Each number is 500 + 25 x the weight over the matrix's rms, rounded and kept within 0 to 999. Layers, rows and columns count from 0. Numbers have three digits each.

# layer 2 MLP up, 1280x256, rms 0.0515, rows 572-678, columns 64-127
493491493512553507486522482503494505458473499462468504527517527487529508497500496515486513522511479543525504488501476512494491521538519490512516545498542527502497515480501526545518451530526523
458502478516535511530459481461541470465526484475480528498453462504477517516500513489532519520546518522531501475538472510485495477489473529537493516489466577434451448530489486521510522533511482
512518506520490483469475520444503484542486538548545506457494487507507514532497520488531441516488462523490500443518482526524518471487466473523463470498536512521524461454464501558537547493460502
455483472483516505505514539512530505496531483498511506488466466502485469446489489514497539523489495525472512512486540475498518521502494471527494516502484515478478498505495450522530534485503463
507442491502522490485512508532512491507522496505476509497502502450534497499503557492473457422482481496483467550526533494485508502511540517487513480518446499546486516518499477523509518494504515
472483517507456472523492509493478483513467536546500506504515485454530510526493482499486466547491531548520485532526509504502481508544507508481497514442473479527489486508474449504513475465508498
517442507506469476523521538494480495515520502524460513522516479497494510478511517523498501486477510473515530503495488507508462543533531452482562534532498508523531483508496468505493534520511477
486535511504511507505457484503529517515525493535493533519497527516489520519503522486455486495519505515511450474503543514520491504499482530480509548531504528512455478487474520470528504487566493
482525459456531488494497522512464536507495495510493498509510529495496519506533542510492493484455505492521458509513499495497478506534461520531539517462479544532549561476478495502494496505491447
466488518494537509515496495519535482528534453504509478519501478490493491506516481483476542511540473496523486474512518482510464476487489520526473512536468486488524506521515493479453487465499487
478502519503504487488439517490478487480487522486498507515492508517508529506474531494495497463456470474473477524492506500523515518517510508532494492516501523528504502482473521531518502474538524
527501535516512501482486530466553536515471499498487499510507530477445461509506500531487490536536510492538462452480511508509509533504515503500491503502496472492507492528511466473513473492477473
507531477460468544524498467517543482522515504506428494468495496489530509501518501528513510492505490496538518508543501483490493479523510486521490522539497510474465526442507478492525530500493514
486500434520540533527512487479489529454500510513484505499497473504450498476498487466480489505534473474479494508520437499461468498576540470467542499496472507497486496502495505498468525499531438
482540515534494478480529500450465515527532502470486482517512509512532494518528450522494537487519458450496495508492466458464497522530466491529522477437479480511499489512510522531492519493519499
473494506540486535475478513487461516519536472544535498476538501506451486534486500507470477479456498517499484516520494496483543511480559460473512518474505522492515528496458505515465507471473510
538499531519452505495469534501504508522534500503514459454483499481515479483509515484486493502529443524520506539525531474546502494518500457504466533505510513476503447493484479520504473526489500
488484488463515453532443549532523516515460472527455504521476459517514532565483474521568515465494466516468569481484460532518519541508541476499469555500480532453464520521518492420537514508523480
493498484519500479478480515526532525507502498524489465501532474483461470454472485489465497505523489417512514508492520432502476500459481534544490518512463493567527504507482493487490505514538504
487508527470475525536487531462445487559510513501467493533522506495482477495502504467513475481500525496502498489503491478471454543483496481446511485520469447487509487495447511478472489501472491
494493495514497491547471520492545479498484485544496489508499544471480542497495501495491481494503483518497456475485497498510483505490535475455489443506490507449461548507503474480544490487501509
539527467488537532538487506455480456518476493516447514484483496505508482497455506499552488485485537479488492498498452480530536484492505511509510494492520482500515517514529511508472512478508487
514514503512509499495525507496485478467561464586441519476497469549487498515505493519492485477508508467549468468451534513497545483501478492520509532502492515533519487506509524490481491481471463
501513567486507471511498482508506502515531490508483515492503495477454470489529556480522516483515512514492512472482534515522516476465514488493531477500505509477498527524485515515494476521489496
477536459467510507504503481513521494512489560445508513478510494557491510476544487500494531486496476519468520464485475477497508483501490506476495492502485509452555494512485461552452515499445505
504477523479526518509458478472510516513483446522456478525512516493509494460512480509540523488485468462491485511512519523447484488508490520450505475494469500498450514482502515527474502467502474
512517471482543496500506484458499514526515455495501486514520494507504501481488526509481467454500482477455505506487480534527493527496484521509462529510481489472561501504549508522493458472499493
475510503450459488506507498519494517532525523526486463540533475463506548468476490473515524517499494500470471502490492471502487523543499498461490510515498508492517480498475449532488507454531516
520503543491497539462484498500488475491511503499507514507535517511520510487487469450474514560469483500516529495508512496468526482508504495506557533485492504512523498534536484460488499500507517
493481517493440529520520512488500496501545516534515489499487499452531552513482512472558501501488503500472502459500508491516534503499517487505503524535473497479486495467522493516483482502542507
496494467525518476508535541496550533449485503507530503512515500521488468508472511483472468493492498509513465460502529512510487484488516518497492474492465497504479478508476482445499465521512494
520520485499486540516483528551460458487462524547513463499503514530470463529501499510505513475531500498496484485529442476475542488499443516518507516468523536494463493497472484524556518500525542
501516542536543500441514510504459438497515479518442506515523523510490505492522538547486539497459475493446531515525557519488473477507507573514473487481414544523516532476495489453444514518525481
514501505479478509504464497506497473493553523481494504480451496493465503481475522484498560517496525532520479499524479490511532488537533464520495487497470528516508482477524447457506485474506500
483490446566516505494568508554497507507492503472540519516438501525494511551523552523494505477493478532487517526497549504495550528510485459504493501496495487483484533512494486472515522564527473
492498470520498507503484535506500486512486480521501480503481488509485500483527511477501453493487514484519475482484513468485515499479475495512505528502519501519488496492476501500478487524516518
508497510509528490491484548463539513520508498514512500462512461499465482488493515500544498471497495498496481472518505470496453528495489496494491457487482496497488558491508492467493501502524487
503535537485510546486495492498505516503508472512496485502472476519521522522455475491501506507504511503500516467484510478514490506517484507495492456496484485476516479556496496514531500482504457
500508506556524483499475495478465483463507475485455501459544543472480483489470462525517474456497468482516508550490548496450468529527501553474502505494522489496478526459466459479539513482485520
532540480511511473550544514464493455516584470495483529485497459487466542509445514516520521522486445494492542492492496524486531455560532497520499451514467502543494525502490513523549480536500505
501506533486463475493495494487459505505492489532491521503525479485511481547497497505501418513516486469530519522497515477476501477499503505536564467488533492515513476504470493520486503516501464
490518499494512517505483460518451574533533485517510469526517551499502473497490505484465504514515477496519542489515492495489474532484467504443485509463497472500528458497504490503500481544550476
501479530518506525489516550504512519470481514507485536514503528466488513472482470508496466548491511490496459504483498538499500533532497491449491487474528535504518474516489495463530474541489480
500488447495485504541470484541533462574510473476454488501512517494534493483493500483481491509501486555475505492465462485502465488501472450450505524529466511470519507524491485512464510477502500
524522466530471481522480554500514498518509482479474460474535523515477533458468439470508502540490470510470496513493497476480473506474464532512513462501534512481511541502521488500480469519487473
521483488494524515490520490503501491483544440495501489477517534544486543489453508495517530491508431510516471472517526512479504573440498512487535485533508481496483476508518510487502495439522492
460481522485509508506526481472477496477518497483540470491509482499555466516509526513474499508490474520511503531472516531535515480539527485483496519516477469479485485528466497471494481512515444
515526535511506479496553517499513546495497528488515508509500477503487476476487507509514500505507507504475540500474514534494524497486559465482491508503509529519554485496515494495498462484494532
499533484483490475493503570521479507511488518523479492469482473468479487509474494514518490498518503532475497488492513556486538504519467466508544524524508538478495490468514513517535511451478496
502544497466486494521468510483452514495492502516518501484516494534579445518487493486487505515468472493503535504482494497520497539511509462456498508497529493465542477504537490485496500497507524
490470485528508506498507534524544506518491474448515508470497508541478458488515512528522476499479482536455487499488511509495479486490527481482507510525513499519488521493513496493472506528508493
525472499498520483503495521542530501469509503479495510501506480494470487522444473449536499475493477429471534488492478488502479526497492497478516530493493474499513523495531490484472510464482471
484527524501494513512511492473500494515488497511517477505547494474520517496496493445502479524485490482550489499476453528496453500483502480482523521482492503478505477512495515475485519500512474
496512517464494491529503506494454456467520509493504516505530517463507505507486529487486514545508480477524464517493492460522488473516522474499482524509512531551479472496491523512510534492506508
466532502503492486497541529506470504496497462552508456491486479484495509498499515490507537504500518487524517478508510483493497522492480472499533535481505438522483526472439514490471471432496522
488487482495434513493530510513489529529501520470452452512508506484515501464478479508505522525498528471495501516491537549519467503475513475514486516502500474503522496522500490507541478526500495
524507514473505503483500470532520484508480486509512487508497512527538529481488563477488501480503544528553486498480508500498502486533505494522484483490524541491516509492529491489514525470489495
493488506479453483513513496514491527498503507501457485519494516464510489485497508512498495465469508517473507503505508497476491518484486513501490487448476484502504557491478537497482523491458523
489480500504522494528480525521477529449514525507451494509535507517553448483494517539519492505495452463519524508497529531499514474520505512511505493468477521510538529466505474519477551493515504
486471509475542523532522483466510441525500540511487514527496499496484522517442474481494499510516506484496511502451473520467462529488521548495523492496498519541492534461507511476496462482530506
521500470512476506525504533514502513546507485553504548471495551471524515511480501518499495517488499485532486502487501499489475457507490523510541472507501535519479557480495527473490539521520472
486488492505515495499482481466496501484457470483486517532517538554497532524485556492518531480518501447465464456506478533496478482436501493539458559496467478495468484544520530514545540492485463
453505502455481517492516482469511517520501502490529473518484475477457509497509460497535522491503466524499540492494503461522452507491458483442545501519482541485512505496520501501504501478490514
498528483542516493489494487528489516508542509512478478501496479476523481520506525498500494470482486496464485508520477503467465502475490497500446490507537460467515508491501454508491498506511490
556468484491457486475551497507503505509515500448477464489542514472560523479487489484448483469511429469483445488497476467491463489503495525477488499485463478518480519498510517506474517512486476
457484526499521501539517483553486471515518515507501480486530542498477474468524451518497508556526496559499541517511498489475517446501508466480545498501494512489529492524471494515525465507514531
520468518501514529528490479526552542549495540478498507467501503481515487482515510476552498504541518521487470524478513526528521492497515502527505510499538512482500513457504489525498490564490531
499488506526483519486499461448459504546498485506499530536518469492518489501529513516514507536490487455526477519491538491490483500520485523515465479475492494512482515541488498488483509503466496
492520492483489516516492492502495516505516463487484454515513515528507467491473484511470553509539514549451485513544522507485538539463536476516521534485497475512529500526461466503543492488534519
503479494508483454490468532512539547527480492537489460493513549532450467502470524523506502508468493502511527460504508508510502523481534476459483535538465502507513482463494513474497526504501468
537488508514524545514480499493501506506501484448511519512512479486507494476473511506506537504458495494509475490510523488496508498502540535491509532531506508485484544472503487441507488487530502
519505485534501517516471521508469531502532521446490473467529506536516484541509497493513553517512491502458512542477511451524437511472484482500473504505489486477504501475493454494507497500476488
496511508426552522496473537453508462493486533543518504462449484485457489485487526543511508500493484489512470540467484531496467514529452510505478533496494526484523501506507517467458497510478480
501452535505556527520477491472507537513503526515490467538516452497468527498469467510484514489526494519486487486512503497473496496527495518491531479483470537490505495483461513547534430459530513
473503484472501554520514512540494495496506519553489500486529470465501522512487426499496528478484498485484543526533457515477481511548489488522519516479474493547541511502479489525516482525469506
471493527475486519538469457477495499500507536505498490505503525461524511503500480460510492478514475511499469520522466495495520505499510486494492513481510495480494499485508491529502449515500507
491508491492506516489488507443505486527512523495500514517469531495523467452485470492496553464515512510499569497506492458446469546490476519458515514519517506517528488499503468506519537468497511
541503484498537537508463503494521533505501499474507488490473447502528493507546483508488526525473477537500482487458466468486454460480510517507486479525554524467535479518526503503519448459489525
553484512463550530502529530489484491493501487464540523495486520537487475507501452508507531488482520524503543542524471527471462492517507502495542467529449502470488501555523456489459505499520468
457531472460494508506519543466525553479507544479523508461514479476482521514496516493508476516478507528470466474512505573482475499466498463513500520525482503439517497525466494507479500492506536
512465516455482457542453522463516459510486524507552488469466520487524511497510518488544475521499500507562490467518459462479489552542479491529509439516464515446527486550490522499477517516461485
522483546529532529504515484504532477503509473518469489528484503465514504504509547511511502505541489512474479502506508506447481496480539541483500557523485461518496479497479504508483519487521486
485496500486468541487499475518481470467472507485492505460481496501501460529491496499475573509475517482491499520490497503499549485499517478483488503479511512490475496528529506492499487492487550
511460511467494530470497475465488493485500481529504497494496527489552516521474487496483442496478461497488534479493493537495532480519509511502497526477458451522483456472511494499473511527498470
499471520530557500489540491457487477448527519461511495458535493465506531511501513512468471492508511526486505512473482474456508542480481502528509508482442502519536500500519466508520501501515503
464458486547520528496535539488506479492491457499473484487555468488477539510486516509483483494540497519525477492534470495468523495467468518536511510517501511505514514489471525493501504523539484
501512436488469468511507493495488523495504477449504518520505512511526463515477459503517464481466532447532439468508495493530476472500495490474481491504493469509531536508516503502513493508516515
537492506503467560521513529522521447529485499519490471463472509469556527499506471505531473458473486491510493475488518486506558497506501464480523466463522483500493482491507506454514540512455517
482500438516488534488548499483520517494511540515486459533465467487491494497500517462472528503525488530499462493515528478484475468467472482507518530487498485493523489527470529492509496469504562
452518509514504491469452524497483511512506511504482491532495480493525460437519529531489516509476459505505499474509511497512498542512467494468520532479473462462502505484483492470485492465466459
492494493531477479491472501488517483488500540453480505514469491504502511505496490500488510482492493509514502511524511469524506514486501477443522505479482502500494508456477534510501504546529531
483551449470490512537518464530539520520511506497480491502474517500502503519510498516509507488460507496518482515490490525493511472491473504482549506509491530473532532489483444489533507576474481
505514466478504489509504498463476488492498498493498501465482483514544499495505486552482491487500504512446541501540501506540476496502539472454522473539464516479512524537535495505508516438466481
508485510544491507510465506462447507508501509516482518527521536497470506461504519529488474473514498491529512524519481486494496488472521505480482502510497496451490513520424465517479534557510541
479487456508487495471483540509529500520521485476505518452454503543510441519499513506511525477500487517490503478473494466500499517517502536519509506501465521499530537514475436508513508499476516
517513499502505530541537498518535514492424475489557506499537538495482475504493483473516498478454485485529478454476480499513464481483512481484504506462542511483528490528495544487505462530506488
484495500510512547542557543533491502530508486534511518443544511525524476488490495553491506523522477506516531515475471478508502483497490543557587501497480499510518522452511516481500491460526439
512510496497491479543547550496541500504532508441483517465469487515498470524514542493500469515513458521465508527475542504486467529492513497487434532586513494472492506512506513544481455484521470
514437483511535496448551493531520540493516488520515478488521505515497537521493490529559502500452493496466497489508466551498458477463540495493519499479492498531505509464480469515510508539506526
497495473474493521483497545530499545541530517523497511485493488472505447505463513475515514498475516475529493509545508493452467472463495538424519515470458556505528551485493474477481509515514480
447538519469498463520496493510506517485481530495480475479471484477460426492526525496458509513471490482495557486514527505555481480498532507536498473494489497490527505497481512489492497533517496
505496495462532515508490525491546533479472487477528546473500471488474477518522507479528503481525517484485508492498497528497522497503498458476501503508460491463476538507541505492508494474471493
461437498527530565578487530481495474497471530476482524517568536491516500502518499511526509539544496501539505503501492516476515479493487508484527486490509509494495475476505459519513494490509457
489522516512476523520457541510515493509461491511500488469452501493503497441498482482493486543473513442443489516501474496488483457546474539498507477472486499485539516498515523460502496519467537
496465515445544492525551507494490476476500492551514499514498509489535484521487504525484496485492493476543443490486495525505491504501502504486513544530499481526508534511473506518495517482510463
516486486491475503528517471527476527533533484502527513492511507532490482493475524496505518508488482499509461451429483492486510495490534522554529504496511474493502462538438436534484522499514521
498532497522521500515500495521498534504569501520495534545504514494486479496476504479549506486518530489534497492575509495456499502435496513522519492530537511515501513462489514476573532481493544
# layer 2 MLP down (transposed), 1280x256, rms 0.0516, rows 572-678, columns 64-127
500485543522461505515502528499527536540529494521517490513530512451456507478478523515515525536509480535489524496489461546512509464498520470445556509525511517478442513473488495489540517501505527
514497485479507514507553529530432500470462515510523476492488531476515462508477521522479501513521500490485498522473491486482518463443503502548523494514459471485510515505516535527503537509429524
512495482487484525467503488510503489477514481496517472487482515428522516463475544494499512448537538509470507522510508486462483463510459509465459516459478463458502514446535491525503466492491493
546488467522498500467468438528480481481480507547509466550513528501479502502508474459470515501484509513474531483506497455491507505491495494513529481502470509490519552493501497488473501507496487
461517512503535488490507482508479492506452480522528477505471508523538521501492512499473510554492529484469500486489465535527524480496509528525430518492499459541474455515495508529462477526533463
496508522521497472546476536519482474497514488513499504505494499513545479528497467508465480451494497498505533526528473522492513540493485486462518435511458465519569501505497443467504458490522488
496533483499480497459495502510516510506512531510503516502542500483502509528498474485507500524486501518467458474513486516496503491518524486504480503500489511510487525520488528483517528507509496
499472517505495469486534516500495471524520497493503483484491469489465481486492485538531544504461512488500537550497494499486521501509524476507490493504509503504505542483552480550498469516464519
483488519482514494546491492465557471526479498507506450527491525501502518474490483496513473484520479515460518461509510475485529519508529514474464508455501478501495450510500493499516449482480522
558460506506509508515492502484464506520498488553438491500446507558525492507532468534518556502531534508453540501521552514565486540520444552482493476519497503475516472521477497493462485515511523
507520515484504500501516487530451515519495526518532490469533518507495470481510513485475481515471538515466481427507515466535532518476492514513529515479516488511534514554526477500468526504481482
492530498510535498479449528488509499488498498504508489518485497519511469503528501479578519496430554509466492450511570487505486526477459469516487480508499470486501514480499501497497511469535505
492483483488516513503507517471502492483482486505527528542524524526508497457505534438518512510484532498476496496496488519527500488507519542478485447486502540509505476505534535511507503488496486
506558525521505475450500527478521500508521481507527475538524466506552503503482514490503497488457460448501463515540488469496497513492470493471487502502510484518521466526462492511545523522487555
467538522557513476490478487529498490487496495489499553530504510453520522517516513485498490480509523534481518470506556517552484485506491516461468516491488504512530483533503462508457472516506486
513447510493465535521532488522487511486498462499473507511499502491494483492537456498519486495466461535481451444481549464514549449495479570508545529519557483488481530538470532493454492481471516
485470439457475468483532503503497504507498513465485517523487515543490513513471511504548519520509533466480494536499468507510459480451527479495498451508507542500503566519517459516489500486487515
517539449465501547515478519503497555465493540486492512475537499488489518538495575508447493473548503508483575554537516465464421508510525521523470464501499504496497487548510508517503533501522496
506484494506494474518510550468470480535491510510531535543510526521535527525512497476487501479457571484471518535498491531546503522535524500491501500471548516494498534505502512513454509539485498
548478491511495477469558468518530496465491525503460528491537500510484508551523558545498496532508497505518539482497546557521530526504500520503548522486478526501501498497517440485527525505545484
467511518511435493451498439519492538516518517467519467496527491510476500540507491481482493494472535485439525564497502472520512502514486505512514507504500510533523495536478462505459508475467531
464517553457470492499522490557502497490525475470522511513502487488495511460532534476486455501489473480513515503484473519499497521483494502510490508513511499476465548494454499488526497528484516
502529487505477506481471562484483540517487541484490519452519552523469463487500457488521518527533527473473526502517467494522528518459512489538488486507513486503471541504523465486479517515496444
542474483472500460525515526539500524496486479530471528522501497481501492497463518534505464479500481505504523507487518459447496505492465474505528500499487501517494499512454497462498509465459484
501521530544514502482509506519493478498505471496474478529472462498524501533476520501548518459500495480493524461546533499528490487501513467508500523507475494510544519506470491489513473485542549
485465476496473497504477490491521498546527504464495533492465545594495481537505509513536513523494499506505486511551500524511532504521491489490521465450472522504520481535494501467559530492473464
470503463502470509524515502479472507479516494517543517512474477483481514499571493483508521465498485485529497489513465507510519518463515499499511491509510481519449468489475520503479520493495521
520471487554491549505457499458486467489512494492508497478465504475505521572514532532542486504515493489517550467501457537490487502523481480477531496508509469514455473503528535503545520540496532
457540498520508467475506508520533481509518490517476463499475522505490477533495542496518536501527484508479475476522557544500495481504489494481472536518507481555510499480546506501504481495567489
495490521492530540510542468497491498476480481519512542480506465539490490479485467470480508468519537494516471543454473516509498483530527542468476512463518515555547480506507463507513504509476524
503510505481496536495512486523473508536528518504483529491425515519502500452493499477479548482473488518519503522473477517480474501532467490504477517497515509528507487496521481527501491485488447
517453503517528483485538478478516520526510496498505554494513463524499465502499519504561487483511529464495540557503486545489494514499478464506514533528514502544528510483536519457499470518496486
490496484481480486540475487440522525527517509514533505502537481519483484525483493465512494505466488545544500503460489519542479519539496467466513474524482520474495467537517484495507510460482495
487511512459497463483525493556475508478469524544535503534542506496498495498506495480500507533507521521485515502493478501475522514494475522525476521484470483512476520474444532510469515524520495
522497515500483515469471488496505511509496513488485509473526482485498480510480490495521510493511534455486502489483444473520481507487528488498476518492494514484527449516481506465502475478534514
488539519476470472496496490506481482535505486498487485436530482533467458507469495518481497527466496497536484507540476508489511475493510476478496492498510509485542500507543479513510520479484464
529502524524527523507466515551581532468468492537510519500518500500499506458484485520476498511530495496522497485480518514505475505495501492445444502501501476478511497441496524498529491506523504
524501452525506478486510530525501501499514444495506522474491564468525499499508527473502519542483493489496495513483479447515502527517502495477477497547499502470522458522497519500487461487523480
499506518487530527557493529477481512513497517504513506482487513515501512493530451481493488484489489494500475464500493532525465494476501508509494491491495516492529495521539558522493470509488479
505517490504511524564481484471510515448470472498479480478490518511501496502470496501524530475485501477518500477457466499485503498466540480540509489485499559493539478503491495492498456474550511
521483516527524517497515502510489523511520477507520509509440512478501531462531500517494487541527546516505476522536526540554500454485510533514486506522477539506534519507466528498545484523506544
512511504485457452444548529487547471463482514493496492488508466495487495496494510519516456474490482501513463525499489503503510482506499504524530504523514518498490506497482535508516498458472538
538498494480507492503515506466507523488563536454527484525482546522521524525511518516519455503487498508476515516523487471500461502477523472472533499498486491518472511508510452516502493485519491
454472535501487499538539523453462528444507499504567501458468497524518486482503507551527473489496505456543527532526549545496512505509535511479522506504529476524494491504512509484506501476504498
439476570474528517522500494486496497549452542569533477511502494516467467511482493498489547521500523470472491491476486515504464469504515457498552507490525527506517474497525509535506499532470478
492497510519522491515474467481492482494488527493500455516447508472469529515497495527481466493472498494483470482488459509514554483461482503493514515499533520491507506482483492470477520492447501
492503485491457518512485481517483498494491482488505502486500516493542534505519476483502480507502499524530512483477478544500512523508527513485522493513524501504518533507514504473470510563477513
529482499509531513523466463470463513527518469490474501526502499505483492551487512488514427509488517463533462474498473490470469510494460490513526484519500488509491499471479512484509452513455505
546487508491538502521511489478472543515491477521540493546481518515462492439486502506501501498478483509437513506477491446515483449511456484469456475490473485454529502486462527464529518486510512
490473481486493497496538482476531460504517533517482515538497506472481512492492522523492500488496512503499499490492530526516516445526524535519478509505470519532466461512504492550497510519502506
521513488470526515440540496502490481456464522484464445497549513471525525493548551476509516513449509495497476532507516473493505506464510550482474503498525492489460514469478498515467533506491547
450524519530524545509487498511513491494490472490488503471472500540497485524496500483528548486505522486505502506503537484465472472455493525496501473501522481522496485518469461534483500487438510
521504479480492485484486525499501533492538502504512526488480533510512504507494475515512477481522510530484517508501520485521543497500522507535491482480500514519484463491499494524516521507530488
533484488560537488491500497541553521492446494563484491477509472489469490476536475466511453487489508501481508493525517500508491510472485465462502496474471530447486474491495512491532489468487509
526477451520524479503479503492524494478508491476448511504528506504547483518499502517491457534508529529474469525482501509542509462530505506516476478519496520495498533519528442501548497482520435
515511496520522499482517483527463509488480488494544520508507507546515499486485520557478506495495513537528491491492512509504470522537536474523457509489521529505545513529482455518519508479521470
515482497517517531512532521509493494515484464505489506503512511489515478547507509496488518499491473462469520507493506499515523464544554513473522513515505496507493491492455481513524501484502504
518537484524510550488479510509536471489538506494516520430469490505525525500535494480487513522546491509479510475467527482451516489523508527477565550511483496514492490519533494504505515535543478
529505490467546529512551480521464488439481494508498531494531472492499490534491489514526509477495504477451458491477504518498498452530495467498465505497496513503497491483547513466525524485526484
500524539538541529501562479482515502531526494501484486508494491479462470541488460524463531454492491467510458494466523490437491485487519513513500490478508530493517490498465526451484478489515511
525491517495514509481470539448497485426452538465497481488497462541471465462463532499538513469487536526477491519513498498518487521455429464454485498509506459472512472481461488484483487535482496
544523513484518508468488502514508504490506525509513496492474472483484491501480471586479471484500483532467516509488505489492491494517517442475476496484513478508490505499474481478486484537493494
490461486467494499479484529444480524510490479484522550491494578472481469540451514469490486487494501504472516491537475475510509499490502523532495508556458491493532471477470503499446514471511461
505522493481513488477514516501517481449507485488520508495529500514491543513519501523468506520524513477497479551481519516482515478528493521472525518489481544528499507507538517488464471510459532
502510544472449497498497552516512474491494458521523516543512534488436516511503516506542538503521472438503500462483479514507498489509467512525519547512547513492479537519514533510454492488532566
503504516512500461515517470455465477484470535510523495490472469526539472522515529511501501491462455506491478498522462510518473503522487450423513490506485451524488516497522512496533434543531500
465500512516507491490491474551483483549485504533451523508519470455492516483495474507524515515482516515470541493506460484517485484484497552552524507516473469474474516527443515499535552442525461
532543514497497476499468473464495492491475513517502495497485453494458506510484493479508558518526528516531494488503474463523510533502512474477554537497506494516543496472512465511478462521517490
488475504535496459501455493497511517503538524534514524518511479496539502480472526461487451502540497509519522518519539491510514454496471533480525490499504497508494575540506501504516510493460477
526524508499510514481515476502508485506490532450485504469508475504506504465529484505508465480483524480465459515458508507526488501549461516555529501455522495515499498504481490515452460458484513
475488508505519463497481479531511489508523478518467521511490489513495520498466477496506496497488509521529494475492504496499539472452511538525505508485474515530487490488484436537532501504472502
495486494491553480533519493527517465451501503566514511503488501498455477492496479533491489508519511496522486477464514498512544531488489511541504501543475490484511525493499554493519519505512483
480498532498465503485474499526504520496550507500467530536502517463461481533493536512574527502481484513540509488498501530479483516502483513489487507505503520475526509484518427539508493521537486
491466425487485490525519524508520551488513486525542499516504483510502509516515504527548458494454454527487473523515486486511503508525465524499492528500475475533534477491479518473508550500450490
465473511482484480423505532502545485475511472561523477483446490473506479557505512507497501512457484503502523498553485500495492473488480488502518505510446508528503499497483511464521524515500496
497532486490495478481452509475497560501473493508521492478487475530465504486501499546496514482504527524512488512524474499495496511497497530510506496533526506477508489458508507495498457473482476
461508484499507512524508502510487481525505489500506531499499534513498495500514527509489494500471473501501508515493514503502485474485494478548480487488504476492532507509496564548487470527498506
515470544475489507504525468505520473526500498481493497497501473483486517480534516491521523466511461463533569515536490504446517474518483504519513521475483503519495530493504469503528493502525490
502517517474453490498488459522492519539493512501475501509513476474507489505434489536434569532555546469523483521535498519460512506486505493450449522521513482465515467533495480509496502522457435
468515509512500472500423452503483482513498495510463475510479511473485498520432444484466509513509490490524483484461503461545522489524518486488474508500461494483482471468507530506534506550495505
511509519521503498505536467430483504448535569499487566519502495498497506516500493544483523514478483491492522495493494537507462475507481503509516501509514509508543516507437481479475484496473507
481495480523483479470468517493536525513529489492536487495485518513522524478493506503503478502508496508496510508479515502498480477525496448504502494523519470501471478502487485539503519528533489
485517508534484491534465513500486548500508526490476524485504514516553469505484503521506477506476488518516488499520520517523497522482521484537527525547510480509501487454486450475490478480518450
484507533492499517496541501527495493530516544543504499501492456488475479486496502476463520471509507511490473471525502467515463528493521521535525492534512536443519510506528532481486494496486484
444517514482452493533529469516506489499497528486505506524529533499536494468480496514454483488527492507521514465502527515499513489483538523466477545472492456548493458495485451540509447468499501
502497535498440516519526495546509488485530458498492469497505550473516504492503540489549549515516480483551511504495517513475501486460528519514480493514480496503463469503511549541472528497493482
453512536493526471516518507492511572527530567476466545455519511507530494534495519504497491506490459497495501512473503478501471461543518483483510463491475489532495543486468503454495490462479506
499512512470512455489505536497496532514480508520532509492532482506535440492516548531485477523518520511542511490496479512506444541474467528470498482503516489482481512489508502526499495532503510
509512545504513452482521457487447501459486492494517482521520506473492485494534461490520490512516491493487536517495469497466475507493507529473499532489484477469478439522497515490507481479519470
489500497507505511516500476488473439499501472456510476496486495471516484511480516527460511493449547473460476477505472487490511485524471520520516504486487534536475518554504508498473466533536505
574513514493522513493527503501510545512570528474524529493488500514485501488517455456524474507496507485461516475458480492516508473458488503469487494537464448529515477496489520532509498514492494
483474531449470482426460502471501497473476474490489517497496491463483488474517522544502503455519474520482513511516512534483525529497485510536499457494519540517501503502501515511515484476489524
562503465527538511528461474498488497496478508540479472508504536531482526514488510487499534441502547496485526495513529456450524514460524472529512501528539500506476455499464515539503497519562480
487484450549485515495519500492534469513508536528503534504497517511497491522494497488538574492451497444514467506479487524499533474508491552532519518518466542437477433504481529514489511494509527
503501521468476522488487500543529507510503504502513520491513505481518525538487496521505543529489505483508516512502443474501470539540518479517519479504516495510522465559483540520517520531520483
443470527464503457490485542486458529533508509499525514545475536497489466477465476536511485504483486471480501516469505488541493498505493457524499456475527459508544496482516497527497472484450521
499528505498480469479529492502524543506478501468502496490534443503475477522480503498491506443513520486552518508544484484466505444521506484492509516481499510454510470493507489539482475465480533
524501502521512523516530459532503473533503486494522507480522501515499494496498474476508504487504552475493494524503466481483541443512510514489506543449489525535498476512539467503501444524512494
504489443505560495492519523472473514457518455507477521466515517499450533498462468527502503491445526520477478514474496470494488495530452592492460466551519510520498542508504462514522531493460517
502529504467485490472544482455502553476509510497466513504487542512508529485455539494516453486456521520489487563519526503526471481502531520505509485502447545477498531513484446517465514451488508
525487513573511497523513490536458501536531507530488519524492490539473540443540493521481485517492515517510499523476510441527490529475422547552470460523467496521519550501530522473493507459522514
480485492552462518515524446526449471521520529522532471526489493489526523503486474490494535541497514523493499492513503483476480487507492520539525496481550496516521478490452447489476485532537507
474513470490479509543514497546482503536530563508509479521513551532492545506516505502528491517537524482525464508540500484507556508517512474508460534476504517509504565496498525484461558542527505
547501520494473478474492518481506468455511537536496482456478507492499488549475504532504486505467476561524521487522513488505515485505482504526520493524465522483553489512473446488438494519475511
508518527472500536481487496525490504468517493467512499496519503487484519505522516524474493489519490552481500474513462491501486487499475514481492499483466498532520497462458519510551470514519494
469465493489520553479533523516512530465475461522482471501488517491497536511514476520503495513496494481492547510573540502529506544525504490479512543530525470499497483520544527502463458502558516
540502526485496477498483480503501470492487513519494469470497475572513528459479478453472484531515484550515507496455481535500505510543515495487474546503512504521478461502487554495473481475519466